{
  "n_head": 4,
  "vocab_size": 8192,
  "activation": "gelu",
  "attn_scale": 0.125,
  "parallel_block": true,
  "init_std_qkv": 0.0181,
  "init_std_o": 0.0,
  "init_std_up": 0.0181,
  "warmup_steps": 294,
  "final_lr_fraction": 0.0,
  "steps": 7671
}
Each number is 128 + 32 x the weight over its row's rms, rounded and kept within 0 to 255. Layers, rows and columns count from 0. Numbers have three digits each. The size before them is the row's rms in percent of the matrix's.

# up: layer 5 MLP up, 1024x512, rms 0.0283, rows 754-853, columns 192-255
# down: layer 5 MLP down (transposed), 1024x512, rms 0.0251, rows 754-853, columns 192-255
up754 107:161117135085170127135126130119111146153151166156161151148170121093112146120092087127097172118112142164184102087084149107169106096151136092193154148114096114173159096148153077137139181127122098
down754 102:158186114166166115081149190156104130075017054063135156102099116149168097137151110132171108176148135112127108216213096109153194162162110101130139127177192145137135136161107153162096132109122162
up755 097:206123155124087150128158083128124118141126157098115157056170113136156114172107160084097129096133124127147128147127135172181094135106108122102099158090072074078148088116112087148180171143132133
down755 092:083141085147131176156134145134132118139111146123145108114196126255159120181111150171146134105133124099119156135143099083109132081141074143114135080147172142176120156093152193121106192091163192
up756 087:119093104160119130123137141206112143095072126152185182160124138124110051097108183120148151166121181103083140076126081178103121145163129124147167133094209107151116148125105144094159149102059139
down756 078:149140119135072129146138145107060153110167097165066054120146100096110196093162076115143078076095100129159124187105079077128127126110186165102120152119121089160154148158085128137128170119142080
up757 096:163091102099087172129127158140154130110166167121115088094178105115151147073019078163172091108186141144148124139123146102161111105104105107198123115107243102164173159140133123168155150127100196
down757 099:075112104133140082108101071040108172111109145119113031158134077072145163120246179140134133129127127081132100095135087110104131141118107089137142157141107110098086070084150112166103150163097137
up758 089:116142083158157118095157137124137138058172145112126123173220129128105165117134183127148133175174128104070121119173115134203137111170145184170128129090214079082103148175126104169128200185150157
down758 089:138081118110110106144125140134097107107010106119140110140111096172097144083171175133182135187215069132129098174138127071112131151118155127132127192150124100127131073155165109103130153106140148
up759 105:109069167175087112089146165107175138083082093159115109041162139142200182134123156143175117181113159138117126182095152094144094154134179193148157139128133125126074062169123063125145133126086086
down759 103:126133167095168071100151106152090081144112154141141094099147116074112164155169096176146141078114131106055130085136059168162110207108158107197160151132092116139110163084119128122137113166137113
up760 098:097211179102077140087112172079095110087114159116135113135179115100173120117152134114101139115146071121110151147165121131119135154107137102193135093107068163118159058135145155147139095204121094
down760 106:172115156186089111178118125125087157161144132174117137126050118053069144143098109135162143143136131055089049163134135185108143119070119185129145177146118177129149119078108144111158136154136139
up761 104:149130095149084113093116171131099182123197096101105133140161106113067092131106096076147182110117095142173099104162146187102129117125125143145126141116124157171127144160144129101124152093133102
down761 093:122151125145143147170130134136116135081156150145106118149147122124056142198112091151084125136138148164116138088119110137127152120197129136083111085133178126174143119149109089150143126123128187
up762 086:141109147157140142121153151147137138137108146119179130134102138097120093123078142148222128120188137126094061126129164119101120064208167147081102113143147105044142126115106109166154130119119142
down762 095:087116118171080106072115107090132140182125139117128142117106131124160108115163122119164087119122075142133117131094132143146127129081168119071095184114101127117075130127112170098094120164122120
up763 106:136165110078105151094112122157118086139129133131139182131084128107118092144095120165109166157102128203148127152123093095151146144124171113124120186115130135109133161134157143029144106106157153
down763 103:093129158149217110098069155088180173155097127182149167096132129129097126088159094128158101091116141050112087115125106175073108116148099083134148166141146111146116142140138092136152138117140089
up764 112:133082154165124128131134151140095113120159153167143081134100166092139138120169110137209100123133080085139118110081135185172109101192189099121104082109121053130149102093147127104133098120117151
down764 101:183119147126127156158078141064131126163091185110094136175087129103128109122147187176129176140109089121193155142119184057133129110172136130153120117145146138144111133076187125125134168124113113
up765 101:142141154121138149120064184086119135148115164117139157119123122110164117153102188016188115128112140093171068184136159113091095143119161120154110072059102147202121096099147119108195166092136134
down765 102:145095138103071218105146132145088073164160171111136113169142113250095143093096111158092124199128128139128117123110108151130170157174145135079169153165166105059123115159132129115115103162157124
up766 108:113170140156066147150108120121160132189092134135184115183150113103126110120029136115090161162132060135083135123093172176178153162123170119088117121133119130126161143175157101141208114083117094
down766 108:163200136127106071112183106151138136095136127180151108158143072099132111137106089140150131127153124115203152157165147117126110145101179162098104121144125117103141112064109145093131163170113124
up767 100:087128120080156158116111129182115107139116199164155158176113084123141133127120145152076131170072166115105107150133122166116140146130176121130149081119140050109085039205150203153180134101163142
down767 099:173146119114103101080134158140104142213072124134123116095161165058096117113131131111075122129055139133116085190139056152092096139123142097104108141111163168088176206136098084110121136108108118
up768 112:150136186120152135065126146076105108182151074132175120106174081095161153107135138075110164201101126149136142159102089137167139119160170144128135117106089131121184176103104105118183129133150170
down768 106:128134082173114092152122055097072133109116190142133135100123121131115104127137124133104106101093050104073146061161155134108192046085107132141121112152156078102114090126168157113098112155163128
up769 093:129125142161196168093181200116166068156137097171144092136142142113119134104140126083137180126177079165165080085135150138154089115172134181131115132160117141133111060122129129133103131149092155
down769 102:127138113118165192127103086132083158133186174136070124138145126162105134096096159164138118166137060150137129124113109152126053138129094067152108143123129121163159199122184122165163110131124150
up770 099:189142095160147141091138131203137102123113129120176151133189068104112151041100119098116152129153163083104097104098156125097155112143125121084140122123127142146177136146144138055127182062118128
down770 099:045090148073106089089079125138102159111167125139128105142143140119146088068138100187113134133123033147112171121100099125132110124110157138128095078072132070154086134085164110176134061086109085
up771 102:177116054135149149173191166114113146119112097138122115120114130087186094136122181141152162131140029098122119140153161109123149127153144105134160129122170192083165132195167137153153135109102066
down771 105:099154179135156152105136163200059173133134147150124045116137084081103134131128152140133154121104150179116117104148173118114111164116093141135125124121091103207082078126104086110141164123141130
up772 114:132080190126170114106041118147109099135101090134121139125184129116145150151081193132206198114148104121170070127114143147128134096130093136163119087123168149094114129163187202169177137141091083
down772 105:143062064147126206164169130126167101088108162125154061134143127216170144149079114096117129156173071143115127081219137171071155100136116092118115155067147125081119120171133060119049157146136101
up773 111:133143129112114120133109125125083161147113134164128128175178111116165124081092161133197144157163182152094133112147131172101081112107201145169129121129140061167149050157135169138205145115117143
down773 108:125098172069069182115161120193085061121113162108103146131133102086153131137157165132103120150108107099141123164121085069134100163165057100064171178130140161089137103093066099105085155059136101
up774 105:136184114125138189154172096104147046131084174123144064137129164095122143162106120165084146198110097113113144118199137171143102095130130167168074116080170089106122134098175062116104126154099140
down774 111:133138121136117130081091134116114129131155110136068190170151118129173135086135148151096130103095142123129129071049119131132194152136157120089159188137104160053164082139108150131121136116188154
up775 083:106103115113132173066168126144172106092150147091153144162110071105070157110132100091140133164127151142067142126126134123140106093100147132176139117055118125141099128197112086174071126112115021
down775 089:125109150077114114178083206120125169121105075228145095085102102000116160101141159140136091090160145099093134089103103122112099115136123123095155148111109113135136142000109173091146098146091104
up776 114:157085069187144156145103136151109149135197232132096107128180102094075153105084144148141122120131145103082085195113145106114094144096166106148173107173145120121127086101144199134168127068119124
down776 117:130187158104132104120127101102128095158096190148136131145144124102158145114136090142115139117089103150121144145145097128097096119159116144149077147115129066143218156117114164092098092124163093
up777 125:105100132192115110114071124122134161127069109187118161142120163093110176118131136063138132138077141108106115101149136166157191141110117240172191148087144165095122067161119099139127129139114167
down777 116:121190144132132084154156149155078161149135139137161151193088054090126095109087086117148119113123133159139103132200132104081122079126151131108126144184097128151135173133103094147188077134109156
up778 100:120090102133138139066081175108149223131049121182143132138148116104139179160145105108112110159134139031148098098123112102162152152157176175128171171126127080095121111155128100089160156034103202
down778 103:167119127152066155195121141141112064151156120134112118134133147099073105077123171120107126131130092105106112169126122231107048086079093096103171106137091155177086109120148116178102022124146073
up779 100:095113127179090148126176150111124100116091154147109130114149096114118123139134126075085128132115100078120176154143115097092135111168173087195143115119153133189169108224106156083156135174111126
down779 108:180098168174066164122164178175177092181159099093122168160147102106109114131108218085084159121118132102160057126122163121081138175103166148125098180163158067092084161088130162132127140106114199
up780 085:137125152148131147064147141091180159123146055153168165156166106124146090143139097118136138149091135143165087138175149090175079159189137144146173088136114089163129150127130101146145168156135090
down780 089:113191193139112115124097116192110127145117157099118114075084134119127133100097154115118096139131131098141089096084149134161139111125117091106121146150161152126133113109161111087138128126117107
up781 100:061129119187126136099151080151105184096136188144195132139104087118168159132095125189134123091086121117078068122091093180173180169149193130147156146096101144134136104147116103192149177098161177
down781 093:151047146172090134161155153179116085100118108126124097140151054229085152164130124112123104093128111139139129196132125096161117137124115095088127096161098121160059082102092146088083100124111160
up782 084:132178125164086171077072083119139148129105154097108161123160119102127064103123109076118138137136137129107091133113094149146170134099119144155140093131204134200112149090159086149140143094109127
down782 084:104096184109110143162133151160108112125142187151123066140094169255141151027138145140108136105119118086163150115111103146060124133094158154114089151118094111088101120099200097107127136159191147
up783 103:164122124141174107158069144123168095156188090165107104127147153099143143085109130148101181143089118140122086144137154125171130107154156097133183148122102089153134130151117130055131119121143136
down783 101:148141121108147178176125120143126106203141121093108168094095163113125162177181148112105147121151095165089139145181080085097123064131142099146107134070074143083131154134180137112115165193143135
up784 096:171181122131097117093123171130150117154159108134089163124141107129155140135150135166070107151150141113065106150158104130154115156125109085162135190122119130112169098165105072120116180147192153
down784 096:128088111079130204135158107157132127177108131110154153183126131192128150134046108077143175139158134163160147143109163157123181132167111115047153092130135070139116175139104110168150163120123110
up785 096:119099110111069127132185145115114061099122116132143088174189104104192101130125202082151164105114107183147058205133157149154143155138151167138107094116120139080131098088124090123177176108132176
down785 100:132106189191123098128084151120050129095155110152101112098103181130139166118145097139187125158116158149107173099155131106193146127137150145154089117093142138139113115052110151183071145139106179
up786 110:151176163112190155115199086092121122126158180123128120157131080126113119138149151116096115115132109117135111147085148159152134095133106158109174082134171081113156134119139063156123140098140130
down786 084:118130144160171255099139100073122125110126120096133111146115140255113155153113159109127122104118165153099113105119154159133153141128117114105083126116145134153103112140116136104104144124139101
up787 081:150101137128136140133144129183157142125086148086115134139118083101164149119106198107083150121155192106103130111094185124119121069174142142160099108108118121119146121163076140105184159121170168
down787 088:154109121137110091127119079104111161091113129129166126159116112183136108129122122142132083134070131108129109084061200083138112193083139132174111175117067134107127121125137081131125167101139171
up788 112:166098124122106119136164151116166119092103122100168130113110146093118148157065096169151132147148196102176098204101170207119085118133148181107137107079171124126122060116107136101131097055129124
down788 114:139161092122083099161146143137119130147095117103164119126150154130100215185165141105120111143105080102183113179115124160134138110127096138136122144113079137182105116123130145110129103138201111
up789 094:134198123122106132106140140088142106129098154120096167141151110107173163081090150106115133134137123115142061204131156172100062157135149101090123122109113123125083170176116104090152136115142098
down789 100:121086111097104136173111093128128149148097118127117129148135086072167107141140148196077143232160179117073156107116121111162123096072145144131089096135021144111169112119166155090120134131097137
up790 111:108148131110161111172092138126124144135160107122126120145130132094101151115139088114114157115114115121127114141124153170172179136134176104181104171133186108151115103122154120142186117127124081
down790 107:151120065105165132076141133156079153176124177088172182119106133079194136141102127095144100180113136133115122094134141105143129140172114125111115096159147111035119116121120154180078169130155154
up791 112:184068143141123188118115133159117156101156093144149198162109141145042180153146123163134170115161151181076083138147088152122140134118164177081194063121109066115177137156104096130098132191122093
down791 089:114141116129089255129136131131140116163098129064161125108154095255157142129116103122130113098141123132128130123140120124098153202109162106162081121109090112145123136133137117138190123150122100
up792 101:104146147127135105137156151068122130102106151113113140133107059087136091109108159060162107128136124082195073163119088142116104120124153113087111031109123098108151105136170083150156127057149123
down792 100:159100107159127101087081125110118156109133113196136095102126199086100171108213094204170091121119086133144141166117158142122149132137112096159134108127077121059094070130152121154104127088171110
up793 096:181114124171148139135159128142173099136151151109179143108132075090090155095070134094079113152160100095144101175125178111133166143199116154149101085139122150154181139155113131071149142140158121
down793 099:070160131145124138082116149164091165179082102183076097158138123051133115163161197175143135131095155176093103141146067166121152162060108132080134124108146096151123093074129083137149022114180174
up794 107:127100167139102082136128178117144134144142135125159090127139121109190099123109089115129183122149123083144117129077143147163131165198197137127164124140119094144071095107135082117169165114094127
down794 108:090143168161125139188098090197080107133104156116101120125167128184158174140123135130145131164156120123087129137129176073139141054105093145074107132127115122158148120165159156129047128128172148
up795 087:150146088081121140086206093152150079082129113134126143202072131140160156138103124129066153184112131117103070202210145169130164065152160098209132076110182141118185132179061106124147132130141150
down795 090:074059179184143145163130157118135183154146066133132137092173080000108138085114178122147153091106137157121160122113107133139157149144094110088167161144126108157143104135099129166133117106152129
up796 088:179134114164127125155128125119130057042130148181166128139157140089133127156106226137114144127147086140099129097120140099118106129154141131131167079143158124123165152072164125141118146158145112
down796 100:104071140120146105128128077171150163157112091141156168135108102112099082111177107131147122101147106124137153131198172145156121107061059155138098160099210151177116110132114083112160086120111104
up797 104:164108089147082156079141145117187127104172170212101086164178097096167123139149180127157203131177184074128084105152169163144128130109141150158199090120152140135133037147090083119147100147155125
down797 102:159128100124095096078112194125150112121183163134156178125125128072149136112131107142087172138146097160163169143138128090148169123128135112108159131100125117116146130135130105132157110213136092
up798 094:126143153171046129133142108082149157165171103130072166139087135113109109141149136176146132164134134110187100170165150178100172144167125144113147084089187174117147165168110139145164121120093114
down798 100:195170087136114104065125145128047172137154176154096142056157161087086166106025118117104163101115099105117123154116137143064102165134160131111117181104072124156120172072178118091103137110133120
up799 095:132078107194141137171177116154118098102136108158099112135152105119132136135142087159095140132155061126115112136122097119080130117106131131136117076091107115182130193163197097147175136138120116
down799 093:176140117138159135118102118174113131081155134133138157094147171120092159128127181137119132129101128186179166101070172185091107126130112061072147157150166122095166055100164117121119105117132089
up800 089:114082085113131146141183154130153138130123154088121174142123157083116137137190158103157109185063083147112124158133130137117132195131118155145152133174106115142132130084137134103188077151135164
down800 097:054190122096150090128093208182120179199158067102153194090141110088110094134113064126102136171172123111100160126132126154142136159179113163162147146161079153158134117078151137149143112120100097
up801 107:083126161185138126092111151118193137139128148132167123080109093120125159127153143122177159194106153115125119189160185160103107163150175193107156149161179085133173145098139156125210096085179153
down801 103:091106140170153095127156104145159168129170133087174156187113119154148165169179126140132104141090136122110119119180121137148174095180161158132078111124119117164158098164139136169108201144148175
up802 101:188091131083094143126153151147137122186101174086130170160162083099213104103115121170158121079111118158107102151148068124175118140116162162138124177118140100073104105116113142139164141144127145
down802 106:133109146100068109150149155092118174095170126199080095075118147105080154181118130185114133122138157105089151157127098150113121130177188125170152163077115108160182141064132050157116083126076134
up803 089:153123095154139131146120137125174102072100186085097164189136132093082105079148096104158169176118150212186075124164172179186166104133138147149137120186189112094164089119162102187091183128115096
down803 098:107179164155116096124118132065144112176167134172138150116108170200107103148092148144162137075153109031054145113129105161154105142123143129110114170093152089108147173136122154060156118155127154
up804 119:137117120151154174078104142176135160101124172091191170091125120127106114153073077099153150160130144099100131187152160183155188084155130141107108119118148148044130148220124073134156148128087145
down804 094:151082106089155255085114081179083170138159188129156112128217089255101157142127095150165096132142112088107147148153174159128169183155170109101113112106107120086135159164143073147169132114111099
up805 097:160109117151123151142175156094123082135095095122160160169102126128137181117126155119109121104100139120142070148098107142152135172154151148211156110114143094166210148081159115111147102135130101
down805 102:161186067165178115094160128113115143184125130146089089135156165082103116116151077131177125114142086139088131117088129154113136206137098138062184175101120141081104097212107131167075129093089131
up806 099:151140113116084173135157149127179169157090157132114147092188137108161114122120118097030150152176064058110131138132118159126152108139159089147113159182118155144136153150159156116176127117174081
down806 100:135122100103195131116129111115078124146122099122193130133116177132153137085126130112161097137060135149106124106118168125113101135108116140128125124103142113149141134101145103057160122097129164
up807 089:119156122119143115080109145097148120096104128102121120154169106098119117144087117116065120160123060132141131104149091121157132099092111152153100123115184131109140138116135139159160160145150135
down807 088:123103154107133146113138101181134154155131107167147174126093146131125134114150170099170066102083159123109111124069104134156147150148085152070094128143103093168109124106125146138103148132126118
up808 109:139116122124126129128123173061114176184112161109154122127125150106135143108056128038136171130089115128149120134118154141139134136124119097151158125181109168076129149121112116083163175088164146
down808 107:108167133169144102105126094121129169112100069167130150216102157129144147170147132160155138129126132086158107136196153126131172146172163140192110123100139094109105099181143147194120094114140181
up809 112:085095089128175118135091124132144108129070194091116197164128153132164130110125099135112193148127100148109096111160118176121096127149143124174100103089109092134145123170155122147156115153130127
down809 113:175111142125090113155122138130137113112097103151154111131126159255105105140078147149166109155114148110117234074119220172090170118170153186139187100171136082094149076074103181099146123130100081
up810 106:124131155180156131082156113118124170137120152137124118122154123112124127129079173133133170128116071111063131162129112171146159110141169088120114124109101092172148150122131046155134121128085065
down810 088:142160138136163244116106117125144138105121115133136167119152143255120141169164112172116105129146128108110112129133139131127136068172108149104133081147131105167101153112162089107118107134153155
up811 096:111079103167157113177152163218140137093121127154167057118154102087119078112109113136126094157122165112148168130135212135169169167139100161122168123075066158118105178115103185152175148106125161
down811 095:109118106105112131080089114097079148108125092135102155103118162111104157137172143137116175122122123161103167186154109071122094064112106084052186169161139076153127172122136092107114127166131169
up812 065:150153126095083081122145151121068144157142157175134103137107071140107163058137115158158117169164081054153141139169123148088138143129106148187108141170127134135116160091165119141131144131118087
down812 058:142136135166157148129132126145213103147125155125123121123161131171146107136084139124131155143104144187127144121098133127121124111146132090140145107149135145138143118148118123149093139114119118
up813 108:144119137135122132151109102132112133150135118163117121120142121090120161120099230119158179161072102129101051218151098159088086124121149203130143035114196160183191133096121088140167113098145066
down813 108:125143110137096149136130144145107105041108121177151118089129103118075187102099082149093156073184073131143148090105092104121107157096144136176121126093072164080132117125197114110136118109124078
up814 111:121100092187122133141133163116107121119134130153128161103123139086124124109048108140130134148125106173167086130136149138123169119199181186131172127098161150070097124120156106198146099156141063
down814 110:080115102175170155047051102163120137110140154097146139125147140101081167123185151160125139129136143153073097096131112110107079075129158086126141100056140151148130119121067125166156123138129122
up815 090:134126123156090139140101106169129133097163164148169160147167110135143063082107169119177101131152134111098175100060107147124105155136143101098086084069128110080141200140155126129128092209185111
down815 096:128131163128106082173168173130118147186097104144076144093154154094118129162154063140140143145056136096087043162152143107093121110056073177131168105148127122177094133080159126118174143168105089
up816 094:146136078139130112119095185161105188157111131178103143188110128124119078085137089165237199159045114156092145137085100160203128108189131150148120097091133177105105148151129091148214110144125160
down816 099:097088139152129123162104131148105137160103138175113104155120134108114179163152126153112147181171021102102154124181119111150111124123113148128148086184152110061134152096154108189132080094111131
up817 103:110153147139126139082129101137147167200141103130167141165094160081120077087138148115161116144100055006105169117106157146172136133196163188107120143155108084096124132109161139174189147173139174
down817 111:107126141186131138155147074122156165149108147144121128150124145146108154144129146161103132066039095153142119136164174093050159093102142160092126155115118102125131101116154121159181080147218165
up818 117:129112175178118160090144126132130154153158107161167131184147136131119161149139140078131171143159166153149084156091178147139100113137118140114122139073183122124131100161163106161169196076093132
down818 086:133131153165120255156177118126148145161127154148125159085138104255125108139140150123134138116134086096112121127133125068132099146089117137130118118127193143154164155117108130120076120137095129
up819 100:170144143144132159106139162128126138173150129198083140089164099124081148197142176143093173180153125110118091168148110176115112116136202142106080107112096085118150099156138152108221142121092193
down819 108:117122120060078136127088107071129131153106143118124094117136179109060138100125135123102167156135095131158165068092142073156182202101140096134198157162153145091128149112062155145169080111096132
up820 110:153127057113104129089150152121150078109135135126149138148132116098159120111118150090167228149083113102134060113134176156204164109117141150143113149116114140121130111130131075167177134138145110
down820 107:094101144095117115142160126123144133183139123140178201171109119118144077132154127147113077150092129152136087095109132102090158104129109133113143134133140083130141205114089127116154105128116099
up821 093:127185122120069167079123135111160085119168159119117195202119111121186100149075102123123160110158126119131204061123109153148117072226108158105112129116106144114107107209108147137105089172179112
down821 097:079079088132155093179160161105088137186154050146153073171094106147090109127141172112123106126135097148170030164137148115089135133131078150132144116100154088114118084113156075136108122106094094
up822 102:114129114169136143135175133091084104123245127111166147079144083116128155139147117118212184103132150138160143095156134162144176155193195128118135141104084144188140069064157114079133158128103092
down822 104:186188148142094080160110109089097098180144082168143175131125043183069143110110109132071125099157132121166102197073150133122120127127151144171144104203155118182104123185121105169139132092116120
up823 104:211144127098129154059178135125174149179112148145082084160175116113144127120161138158158122129122048157122128150128092146098180164124208217145156133083171125153155094138142131148083078083157114
down823 100:058124144146086106051117150091130136088181113132200158133123093097165086141167211102109129134113143078088118143122130168128159168123054155128123082143157100163069165123166116161136140170066107
up824 096:109125102137134119119125151166168120156160118116174139180057151112105180073097070151144198123104166162114156127107118133101137117134183179136191106126154134199140174116102198079146124132120098
down824 106:122155127131166134117165085153073105167116137138155105084162120154132112120116124151140155106139134113134138210202171127125132117049102110122110075162098131131130073131139108101143169068172169
up825 098:124114144099131138100118174178109152167125125133084144131177050087172118174151131137179163172120092107110056104163097149161166125139128179094110116100074121121113114177104106128136065152113050
down825 102:171140097139114153132171144100137124144116165106118090103112140073100125076125127124145134109137177125139166137049163077133109161106129086114132186168171174179129165137153165105121220036142146
up826 107:131082124146069113147125135143126146111113145138147143138142135062115123112131130176199144127137160132138126147144167140132150175179134162072190089145097093152104047095143104126118206096102110
down826 106:166151115093093124123156119135117167080108123060131154158156127047111133097129146097103178132084145154094145144099075112125107118140099184149137187118176157148121145131089070157156114155144154
up827 101:172107145129131104066186150081102155115102139131162101130132112102083145141085108110191093167086069073140130129141133147150101163116136136130158137082073135088107139198125102136148129056166149
down827 095:151086186094180123154192161123134132182096177182094133078128086130125083135063097141139174076168155146093100106120067107137127100160103111080175131199110095146158178086098119121112141138123121
up828 117:110162107128077160119234121132121203078122119181159168125110109138075126142116130139099126140117157060128101128167128167196119125132117160124154076070144083126143163121100113159138095092113180
down828 096:110107085092088242155147123148130076120116132123086122144163135243191141149152151097102151111113133111151147146185158154178056128190098097159100120165135112119099162151127132132142191157112124
up829 092:135084166165096108109125129133100097169148123141106121167145106118138158111124110130138141075140125081124165096091115172076072111151171142096148112092114087104156101150142108080160155121155084
down829 102:133151112137174127134096188129129167116155110112115128206137117137130075169131112156128127187171145112158087142111087111073172085209150136120170162143157126165123123093105148131090127097119178
up830 102:143117114132098118149164151103137053145127113157093131136135091110115127096184162166079103158090124099096123088119083104148148156150162162128127098123101103150131193161141145123126088117170127
down830 097:071160139207106059124033116101149137141096089124123129114086129096122098172059127114060117104110120147060164143069140172144155174144139183158122098146152139179072112119173087159150163141137115
up831 110:087119120078130154153157121120134189144145088147198184193104073118172088153062173130138132163122063142125046222156144105120131121167124161127171140141150128129172176115143131190137154175132067
down831 108:125114097123086157170059109100158108097112121135109149084078120175092176161134101105141115073140104109137134106150139158178135096137198096135110119069114135154128134118145167142143066173067127
up832 104:122122152154090124123137165169123115142100133118128127164172118106152109115120144162132144165111064138105152216059057136124195150208180099103137159128074127119135167114161130091137132120163122
down832 104:114088174138195093131130069130024121116162068117149198046151137068112156130097095135182142058111145141167125127131165122124149119106114142115142108104121088112132175118113116108105120163101175
up833 101:106141134165122128072127074158094140132124167092150104106122134114099147098135140079137170090154108172043118117115113096076154189113129156145158082126149089171142106153180101098173100126149131
down833 098:056071190152091133120131120101102101119081112135125154139149139130099084120125140157098097161102097108094100103083124133135159092107130123106127127155118132093117177112116133112155155152124159
up834 107:171075182117115129124167170117133082145102150113170136143118111101080145146130131102155116175137133107057137161079140158104115142133144178153133077128148156124169147131138152099179201094176134
down834 106:090105170175106080176097092119182123092106118041149134117095086082146117161089122116134182087103103142110156149143114173125117187164138148121121122109135173109106155136105136121121041074144157
up835 089:137126120145131134102103154204133136108038144163104107159123075081129085159147108069157167124066163120132104137186108128202182051123174179139150118113144160152118134094066105167167117156075139
down835 095:160096148165116123154134076085159145139147094150131103084153168245128136086138135128109155158090102103133153192105119103177144152116109141153175123113167096128102092167204091091051153094225191
up836 081:129119146082088122093187163190120127117076140102169082157156105090106137150103156131123176159157141130157188105166098112134151106155179161172108094136162070118169088203145129096162126152132146
down836 084:069160104122161140129075099110116142100193115130106135147089107191134113173131122155128127095178050162140132143105174113150098160157080159085138162134113140117145131093127116161124220112118136
up837 102:131186147118092125111075103108163125143148144151176126111128110106129116145114133075095238108095101140128136116159121091119088178117175216130127129141149071139168137098178123172162127117096113
down837 103:180110103112142157132129099136064139171141098127069134135080141092144146086133167138186101181104111143184094084186212185179114054182119097098118159102140159096116117115105115134111092133094103
up838 090:147124152145119151150132112198181056088101124137181182151169118105083120186148205097145128109145086172089063133126146098109078100156095128103076103160103094133131070115132114121120120153082186
down838 096:140159075129128183169096178064120142120108155167089132159151144253121126133149117119094079137119130075156100111114145141072143125117110123145157193132163204127086206123136128081100139126100076
up839 104:090121097141130140171144114099149099137132138151080169150115122127134122095104141097115180086101074129119151138085095133136160164170161107162143136144077155125108033125132116034167122083138123
down839 102:098182067131115134109159184110135117139107128108151148129130141097130050165196113161153142149118146132147144143110093128122136121126122067176155111096190115130103144157098154150113117135117100
up840 108:140143128144040129136172112100144160118114191067121082080095134103099111097140084155109114145191128137126134092132155170133122116173140159124135096110157101086161048093119088103110129154098155
down840 104:118110121137178103151168120089166168127183072128124206108117119185116155096150197194105120132101117108123121102139174113088142142113158175161141128087091148147078146148131109134195114068149150
up841 098:060119126173069139117108137148173132101119114161118219188111147148170171104090151148098174181142168162078109121142160115089113091116120156142157100091141089153108107150118080113171165148165088
down841 100:122101138128142136164131055131116148153129154083131128094138110139173098142120175077131146094126120167155146098125161061089111201125144136133083155135108160130191108142103176085107102108071066
up842 099:128128139158123160124121156064150060153126100101140125134139185102188155120102167130165081144074129040155119157096169176111067182152138052146136093117089157219161112152142132065178083128123102
down842 102:091116094173148177106076131085104118191141070210138039095123129101136169101100151149114157176090133105101131083152109112117166144109149113142109093165133107127190131124150139100123094125118160
up843 098:123131068097094106134169116126122125120075102148084157143130056085077205149144140122113173130048073114096121116126148128135177108118123170145163097166104139146122121140130074150136127146150093
down843 095:068156066179133148139098170132115088112076132139186121148118129095097048165119059169093151120158187119084128095127142125167114128140157079121121105106118138121092150151097095148136088086103180
up844 073:127095122144119066138147153114111126122123141141121164142143132122115114154063110120121164138106152112122129120084188141194096107110166170118138132112148118130099122113164085106141171114109126
down844 072:138140147122112243123112110112059098111107126153115114165130097059151114156104076129149117131117169102126108116145094096114118105141111103174154129140134138108146153136121171126151088157170096
up845 112:124030109166155117120158109158111170157102083159111157130159109101149114109114185088174140141106115062128114191160107099147125120188130202120104148118151137183114091146112140152155152127120093
down845 113:104156044157134181137112115152143126107103171182078129167187152136079166102035189172089127134102055129050140138094146195133171107162116123090139127094115118162090169133186118153080117160165154
up846 105:175086135166099138129165107147127111109124150179146154159111074113114218128103151101146149157136106153173104140129095157105166112059140083166184140142172154099142137135165133071169102059096137
down846 111:121162163132143147169150165113086126102139105174086052153178094038140126145098137156149124078102084095100118132137142084141141138180132144159118102099189098204140126145160145128140122089198053
up847 082:139104115158091146070126114129141068122101146131120125149216133146178138150125175096114081109138106117117075091087114157108062109127088156192126114159099117121113181141109113110162101145139106
down847 099:137138103097132135123130162149114120121175111127076111124110120076120126127166098131132118171120117136096183173092125164149126158193104109123169153121159140104145111101162120161099144162147192
up848 106:096091127155034171076133126109108139164130144103139174133124089097175184123089142088126194182136145092164180139120125104134148111174134135190081166071137127105095129142157137126152099071106123
down848 104:158161125168156157151149122154167150115104094189095169116090137092109137086129145126146070111085125137113155185140127120123118137127081130102173142127095144079093115121111120122139131095120126
up849 106:074180117088075166154114193103107187148117107154113114127118088111169119101110166097168237134124193127127106132178126113129109133149138124162130091091111148171188135140159129136120144141121101
down849 107:139130147082066123113138161139118172112137139160126147185104138160154117169151124153097164191082130165117109128121080108105145134117192176153132154092146170134100119064124198177096113102143174
up850 102:128096151086133118126105143109106080182091167145112146158115114093116094104114147134113117152165092165107125117162112151131126103144153129109142123138099089098141091135134102108119155186152136
down850 109:138162160138127134152176107077134174110144078076149110068152126099125167176088101148122161112130147115187114168129150123089167113086147145093112213100163091168130143106195109103152165094173107
up851 089:130127093079111116151117137110121087126111136135103190120143053124108200093114137129123159177141091164079156089093114125098082139082112103148141063098163091107134145155126136195133161141108080
down851 097:120084112143136162188153224148153150143044109137153138192130151129165096147108150104122144135155177119169109136133181104087084094105118117120097125128104119155117198105093136110135102055117113
up852 094:120087082162132142101123105144183071078095129129149158133167101111120174076133148154099125167105126115070078146153175127156118123135102106142158116139112187127171123182135119080147152112128127
down852 099:145151144126128104134156102120097157140160146159123109089086173073141155178152135131067122141135131095176190093153170149097169081157182137135131169117166082120084155093184151162125068170178103
up853 100:131090088115110183073078125141199063126104158120057123113178080125104072083039144140137132157113170089175131161072114131113060093094120077176143130099205156151164101114059109109138141118064162
down853 097:175130125103136117156131136115077142147137096130159181106105165159146170127222102116147142102077098146130129106143152136167166124160111214040130111161049143127089179179213131150143128113147096